Part of a small language model's weights: 12 heads of 64 (6 for keys and values), MLP 2048 SwiGLU.
Each number is 128 + 32 x the weight over its row's rms, rounded and kept within 0 to 255. Layers, rows and columns count from 0. Numbers have three digits each. The size before them is the row's rms in percent of the matrix's.

# layer 5 MLP gate, 2048x768, rms 0.0213, rows 258-291, columns 0-191
097:108177096097127163177158097118053111117081121103182089149131092124077066095075160118065130141127172137123092096187108154113112122148125113117097095090135103156111185120109119141111126143181137117116134111178146169092090163090126122167087143156133083124129122134147147136075131145152122122109140097196166073156193161138126108134079106052089100103072155151177099080156154115131129103172059136128102087155103109132113131120167133039164096153072053146108112096099120138105132098127094166136121081138157147141157115137107159211090137090163108170096115156070089142120127105157127109
095:169225186073131158180069127091112196159189169119114076033067115133183104138157190144150108114083176136105159205115125133153154148142110165125077128104116149168086090141143072134146168135145167107127145108143129142141168171107092108131161093159124143120096158120123152191124154179104114116135212163129145158100111086162096053174152094174120094121136144073140118143120129128144148112126138096129070139088085147157108150111212075099132165117136102101129091154140144117123122072105171173120144173074121126124222185094180160121097153110161141120147066115121106139104128119143093198
102:120126096092167118119119083098125187165161133116174107166171168100087150123133121153102167132129139107130080096098137171126129076134107110142093139089084154128018133087073085118152191152142154132094125123127136152148123135115126134150146094171078100148089101127182138133095077100102113165159185144146147166131097166133119166125123185112142117105148093079119145198141074140112118208177131137155159121033137115114167130181110117108084143131128122089162129161196122137127113146083083104157093082129156112064122146112156163100140162195119143104107130133052135139140166129099124133
128:114126176119161127098106116131066123108176087151147102200149130129174159091132124108116115167168126125121109126127097149054096121163099129087144103114138127110123094144074153136174144065103126147119126164137164112122066098104114139131130100122120137203140049056164114079127134136115125092142104139101107081111146091148115100093120123090122123100149118164118157140124135088159146083113129139090065105147118102168119163167146111115119133176146085168110056130175161102173176112091173144100174108139076088147142107115191139067183183106170077158143191132115052106115124119107150136
100:159157196096114097159115138093138123188150076128096102125118173147158185139147134191165137159145152075167174166127085140106137086082120158139154105106167062069092096146123102123124143146141142112121089139057172117058095142154107123110133141089166120140157159117176121059158057157109143114105148187161172106128125079141121170056064130198168138124200119153110112196138138123135190100104138089111130180126146149166162156196111165111129136174134105170092115124105177165074130115080141176192129120074115096101118117132148094094138141126074122191169143134076071081055116086130150145
100:106126119140156162140119109213123103139072106178173091155111156099080173169078162159141098127113176119120146090119184170117127167154131162139134165188121144137156110183139140162122208152198155120117116113138123128067117119167146147121076200160068094175167107106134124099072097120035100136084092112079127170134133131056127116084100102068158129099063108187118137154152124143078181104125054103164125111126078084109107093120168167182117087120150133079125102157111132154118114138082108176137132141179169139104119118140080173154138082127115139140137090176170124073146079173110155103
101:142119169147154111160143115127121123113136096099109091119118023075097122132182127090165148172134068114168136132118101179148121105086145131127153108151196091122109135140109108141100144108195076134148086116136101128117087141059080110083159133119169110143134119132125140095133112075142182113121102172129124156115103128112110109075086144135106117143170155173125092119164150118128094130097141151107114191154079084157080136126149148087215066127158144115121177253077126123134184145088105078163152105094181135085108108148134155091156158168147127137065103097130137069107158078153129125
093:125094169184152106180092171186140151195120160156131109171156153114083118170099165125194163145102092090101156073147112082153101090160123146141137118117152161135163089041207163139142139096171158128152131143128088063129080175154101195104180112107125195110119071127111145077087091131137046129158141128145083166155076160185151112105063092153156131133130141099089179145108179098094082118146128123117125112126156134140150106121125142192163153166193131155139116112127133113129131135166130145130118155158118141098151096109154178126086123087139120129091105121051141111196114095132170112
097:141128141138159148084185116139157188105114110123095107117127097135092145090195114142096145132170151097130131183201108145103107070136143123097118193142042101166139088107147046158180136144119124099147116154158141151165149128206138153095124139100065131155105152118170088114136135124138144158142107166140130132097141103130116129059146162188134149132128123133060093094101089147133154125120149079138113141078073124127113131144063125157101108078138071132119134160138063108116139150078095112198147141113139130166143150153132119122150107116073058113132141107138065162086119141112127116
090:118179161133094109090134098125163184146116173118104115103168105130170182118097181059130183078102212147150118124051101158153150109122103070172114115053084148093088092106100100213119162123078118143180165135130183150088111109046119132093072137093138142173126161163133099126162120135137125110144139125168151095041142190123111126081107074137144118075097126149139113152115113092158156162096128053109155179075093176136135148123167069058106116081129110096116148138152093095115111138147135101099082020118156167109158109150131151130046063113114109163093128119130162044158108087135167146
098:123129161102083113130167119195125141160101121157137113108127120124105106106084154181083143064050129190126183144142136109093113195154169087106065108051073144123023136127193102113146118116116153091167132088101115093113177071150123151183170115109127100202187089145095144153128106172149168175166118052212099121141095084127104104094058061087092203110162118224125106141143117098154165164152150121090160131132105121105131152037145172173145165174137151144135114089157160149162141152171093124195200157125124147125065083143093113115150146136140141139137084085124141130100140114096112124
099:186149169133102134050081112098131122067141093081092123139116135092090138116123149082155106040161165146164090156114155111069141116086150106109194145114123116131118075052098128141154187084109140134084125088126153182103106097102158146128144119110089134122071141233115139161136067138121103108163151187137098108131129181101113107157145164161102147125090106178098155102137112132120102181116130146131092154124108081121116136136110108111121083072105159105143128125078145145116163189081082131119173121080143110100196121150131119123134122177155112127126081184098111121126159141105119202
099:154119120155153153168134155145134113130120088207144055097134116115149143141186085136182114068104113139098169086132101115067055175162156095229158145141163144149135122106132140165180114093117051161097063106132140121121165146046137150180073151121113114130161152058156094118096133134065143136133115108146117081092131128162097098141146107115129136130119139127088169108136089124106148148166165151120095158135133138121175168129109171103146099167120163176095129122150115105155187072132087140125096138154161155130101112149178062159150149174116103144094175135143018071165109131200120164
103:191135134129119135096094125155096144189114138156144113123151083115145142119107128117102140177121212181174131083166139123112120163144144131105084142120133160124176170153177076133181172122164129154104103097125150184040064154134163195138163145158117134153168136098130132199124086103150121171105140166078153136167172096031222106097132121136113162099152059212118156132147140142094136132142177166122091173134148123179137130132154162094088116123092105143133078109147110138169091123121131159181117176171160105135147166157147096153085092162138086171149134141072071080150136151090079067
101:114131183132134108158110033146102150128115117167151137132132110210189145181136117151161132102070140098129099117139151173118125141093118096152093103132206137153094166100176108066120131115154124136112090156121078158126215123153130117139124141115081193086071106218147114131134102114212128097155091059168078095097159152102117070091112147120156123056106190103148092104048209146137173167143116125148158135136115092132168125170109080150158136146135096183144129105137095139146091107151088186135122120164069107068078132116167136115083144118114084165067147174155078166132147119160124102
095:113177124157123127099159126140091081137115138106127138160139106108173091148044113076167092104050091122155135105105192143113141125118121113133149133146173172126112124143150126122119103121118102140147065114108110111100120099111139172099143132078135130171131134120190090216156125104081149188075071130147089151120068119136121190168100119139194106080153138143135092126145093085080157156165137140094094110127101102144152173096096121116114172097090132109128094129119148164117192182111125116136123112121121147128102125142181138140130169163072071113091174136155094061121124075158133131
098:131135105108122116159161130171077198120128094076164077127171141122154075082141127081079072092123122179113142122140101100112154138138134105162126096125114160080127103111160127086144130125119072122162091096046141090164144040130098132162147068113097086209091131115169110150151122132082178120167103133172127089128118100068100091106035169098087161183147195106120124129135120115138199142110189071103117108118123101110083092099142105162101163112136121149114136153144106169113144181099104117149103131115106184102181121150154161167092132112113137110098160134114074171053179120132130189
100:111101159121134148144152159175161133117148076206130142156119140157124120127084145128092124128159086151141158086153108158126112099059121177097106157169119123075083093150155179112160078141148124070118054142080127134074173154109106139154120153177123142173116175210156110098136185124169185131125119122121140138087106131105177145180146088117079119072125161109155108137138130111143176120151186110115111092075146103091098163157124093107045178163066129115098102109164130116110166187158125107141155098092166117176129095118117113102089153108139131170050082159136123038181164149164103103
105:164151109166153171155140108157110174113127165180148150182106161147108163155079078145116092065087163156147143067162088142085084111123153171111099155160171114065156144106143159128121176071071180098134145126148058135151176124096106121126114132155156098106167115167118104144096104141095092175100153104141174185084132125105091146113084124130107178081186127129103140131162051156138120117114136087161142117177167125078142137079147133148150111121159119187154109069104096147172129135152094163114197130135088165126066127065164141154072150144067105142095150117130139108163147071156165193
104:146137125152178133119127132129104083091146152117156159129113116046131171103119128210202095127117176086139128059075085185069079164106085134158156174105147188168147072129176120088221143121127104151140055101149129125164085131121143118149169147112114180143123130107117156131138092092102166017120138130108128126173123106121077064136162111136078109093163179185079168127101157144118065068108112162168122132147144104125153100130153177141100087077108125157142185126178103123143112128042140130164111080166118113154186104163122136090129165167179139108125123168122108142145123124111083078
099:141120117177105138157179100098142161153108180116158144122190162114144132208013058131105157124130139107162172122147172108143175136125065100063117146106114119107144114105135118206108139133113126153121088148156165164086149180136116055144063076111097111180160106053086101079154093109133147143131127140105143180109115132073125125145127125123101141131160108150062203132155165146143124163082085149143109101145082128138118106126135115086150166130124118072146091085074106143143087120112115135163093132173174121164129059110112149110153146139175123066157084146111143136106072102121152083
110:161142178079094145144133181153125121116164098099137035122131103121178152165069166120140146179080121114155115138074110129107120097131054144126102049134075038044201129148105116118160153088062152191128108084141138121077084087083082112086103092125173138164137085110136061113129137111064131110095139113129190118143150095130143085160086148121187061112125105123110141146133125116154136094116142111138150075098119168122187121148135063090086132143109055152021110140105136079167141143105159183103136131163124153149134111115156114146121163129142133169097115142167119097083160095103115181
095:143087098132090109105081116156114127132099099211097166159124149172112182147117167148120172157172125149082107110120177122091133100102140089096156109209127111140136136140101150138187102126138142078118139178121132146124117176103115107176220160129149149154101182124147115124082118122108153130120120138094150125112163131146126121115151104109122081198099058147133150128122182151141168141106116124122073115117106112213130117137152141125203131073133113107110148144130138151128153091132059141145194091122087089088089163153151094119158134141136133063158098135181120168117153131050101105
099:141061154080125182112196117114126140135131073118109108147085141128113155154159105110142171143166091125099130096093124104094191157110146132119137147098122096047132151104088090135138096133098153193119062133130139182206055177131162162120095174176113111110103132114147110166137094114168148103129139162112141136117122184167171129138116147150162096106171139196132105149174157146182090161106114110108097122079092096138135054091150107131101119071056109113105051163085153119143092149129124145043199121172096115161118158104150126108144178145149145138133120138186135133091108120093168102
096:152115137168184128144071140168110111123163060141136134112149140133145125156165148144134131104096103159057154157080103114135163124121039182124154138155110088151090178161129146151138203096120151207132133151094103113119168173118126136091180114176089167100125148125096209140043027120093129106099140163163165110119163143254109166114069137149070150134131167160089138140120161144144147162094077147127063156086111144145169121142083119080125161117065168113118130133085118126149188165094102073104126065140144172113101126175112100142115167119186171159165148088164104087074115137138120118
100:100146122182133138169122113198107072094157116123126113154127056101116149118135147088133149134081094145122087112115144109074135097120158161133120175154128109110140089071089164132157194205166108118186140152109165135112129144147124169104188099181130156095153142097094184144073107129160139104083137130132119141150153105127117174138116084134140136118088122112079162183137093135135143165084152144142091134138135096137142122124143153159160084154091120066064092144116062155093157149075129126147144147163128118108151143100137102070141149148112135156126115090156106134104180110173117159
088:128124123126071176151084153189155177130104158104130078124164174147128151071129147068179122163131166121148134180126099149150143107098119146110158126107053071128068135048140117165138093193122151130149146112157177147115090167153077151104108114067152171175137148148125095105087158106112080126094124064133146157101092099081102141133173097128096065151101136093115083138101136092150169097159077141174163116145109164068123125153108120133119106133163075117114145080083097130123148170140117135076121161150147145146135082087142084143125131137059145126131100174076174123092182095162144175
099:196031120100162139110179177146067103157105117134093117143088102065128112143144122155154074141122103165184143132187124136108163084128142129112146139148155087123156102111119139050150081124077128157175191116165132107156153089087113173116155156116129112143088129133182135146160114134115160103124144101173147147092075124178108200130122084082140064113135153090091134073115132109086128076192105194118145160053126149251167175118116176064175185115109110116120058117057144162103119145144156126156205105105155185151164108127095124125163152059102118130162162155106105166060123113146115163
102:136084159135149122123180130168135114136168122202079138138139150106111173122171134134133138088128123132114100132075140136166128154135090100181087160202159097145128140085099156149147120102120156053198118181125128100109110109111117100167108180113139164131113159106089125075178089137094153154041195129129171121101168059121122104141156113088148120145170047088167153147147123156190130103094076106165087100126101096187177143125160111074097158090110114116148079069119085142065066148067146120134191158139099140117131129145172127132069160103122136099170118106145137137061110132110153148
099:085141147158148119154127216126193095203168089100134114157162109148154086111114078128110144144089151117127108070074118139134088098153116083105114100118150114118131068195133134163164193133141087189170121122112103111125132143144127145120129127134199125161160135103141119098123125083144160113109096061087189140157169105138137144149095160128123125089154121158127137110172134157153149137102101065125111145160088072120150118100118111079063096136175097125136174121189123091120131161116131129066170092160166120067136080106093137095105134114121033066152092142155112112173125115114166127
104:137165111132191128095147159127123161123085101095114131090094067154154121202159148131106117141100147131146089128143135117119158100133203140113171122137127126170120195157148120099117134119116173168143145106166121104127168102173088120179161110105135151146083118093172135169104135193079119137211154130131088095150099143129051102102181113108089117146199132054160134098036130129095140127135175094103153148072143075082078082144125130124138143127064168182108105143160191156127140111112152108131149140107136181141183134110150126178099130159150129143101150140108127141160173083131179154
096:159074121081195126099148134067116106114142119142100127142126095200082139120126143092137149146175091149096079099121096103158134103175080120142121139118171183188162115084087153098148146125132141120151174142100193122101098161163137165106061128171150122131167090155103127127096154104148143080112159129134090097066162097115149155117148104124156083180125197080127137119170083118102131151132093112170123190178105184077139161106155122046123181125084117179149157067030061132183147148151125101118141141138128128168161097126106119178031108117220224099137128132078083118115129110141107116
104:159060106156144126149118082129089106108126127181154148182129147130180135147154109097137104131138066120169130081101131092137116171143117146125143077103114108171121089150128154137193166154119106067148131130147130141110152108087096157159096166145081165147146087101086141128123064116110106146121142106151127116148150106172176160127078131086184151087135160159116094131100155100118115121162142105127164160120167135057091211156154196165124096129096142179093092156144133151114186156158149118135151170098095132130157161135160086147117181198103147150150148154197157139129047116108202174
099:108075103153139132167117119150070073118157125137082065139165150072143128121087141116139157122133098137138070105152128146098102073130159160079124094135066154161077072115093133147110160107168106097079142147123125120113151134130123120184111150157166145128122084079111153110187118067117115109152043131113126111136137077198164105143106067119093085166162122151155171136173119139096176159104123089060152128132180096137102099098126140143103134157089100118121112139098156133128141131100111128080088154124125158067183135108167114177108148096117130095166152106108150158172131124121083162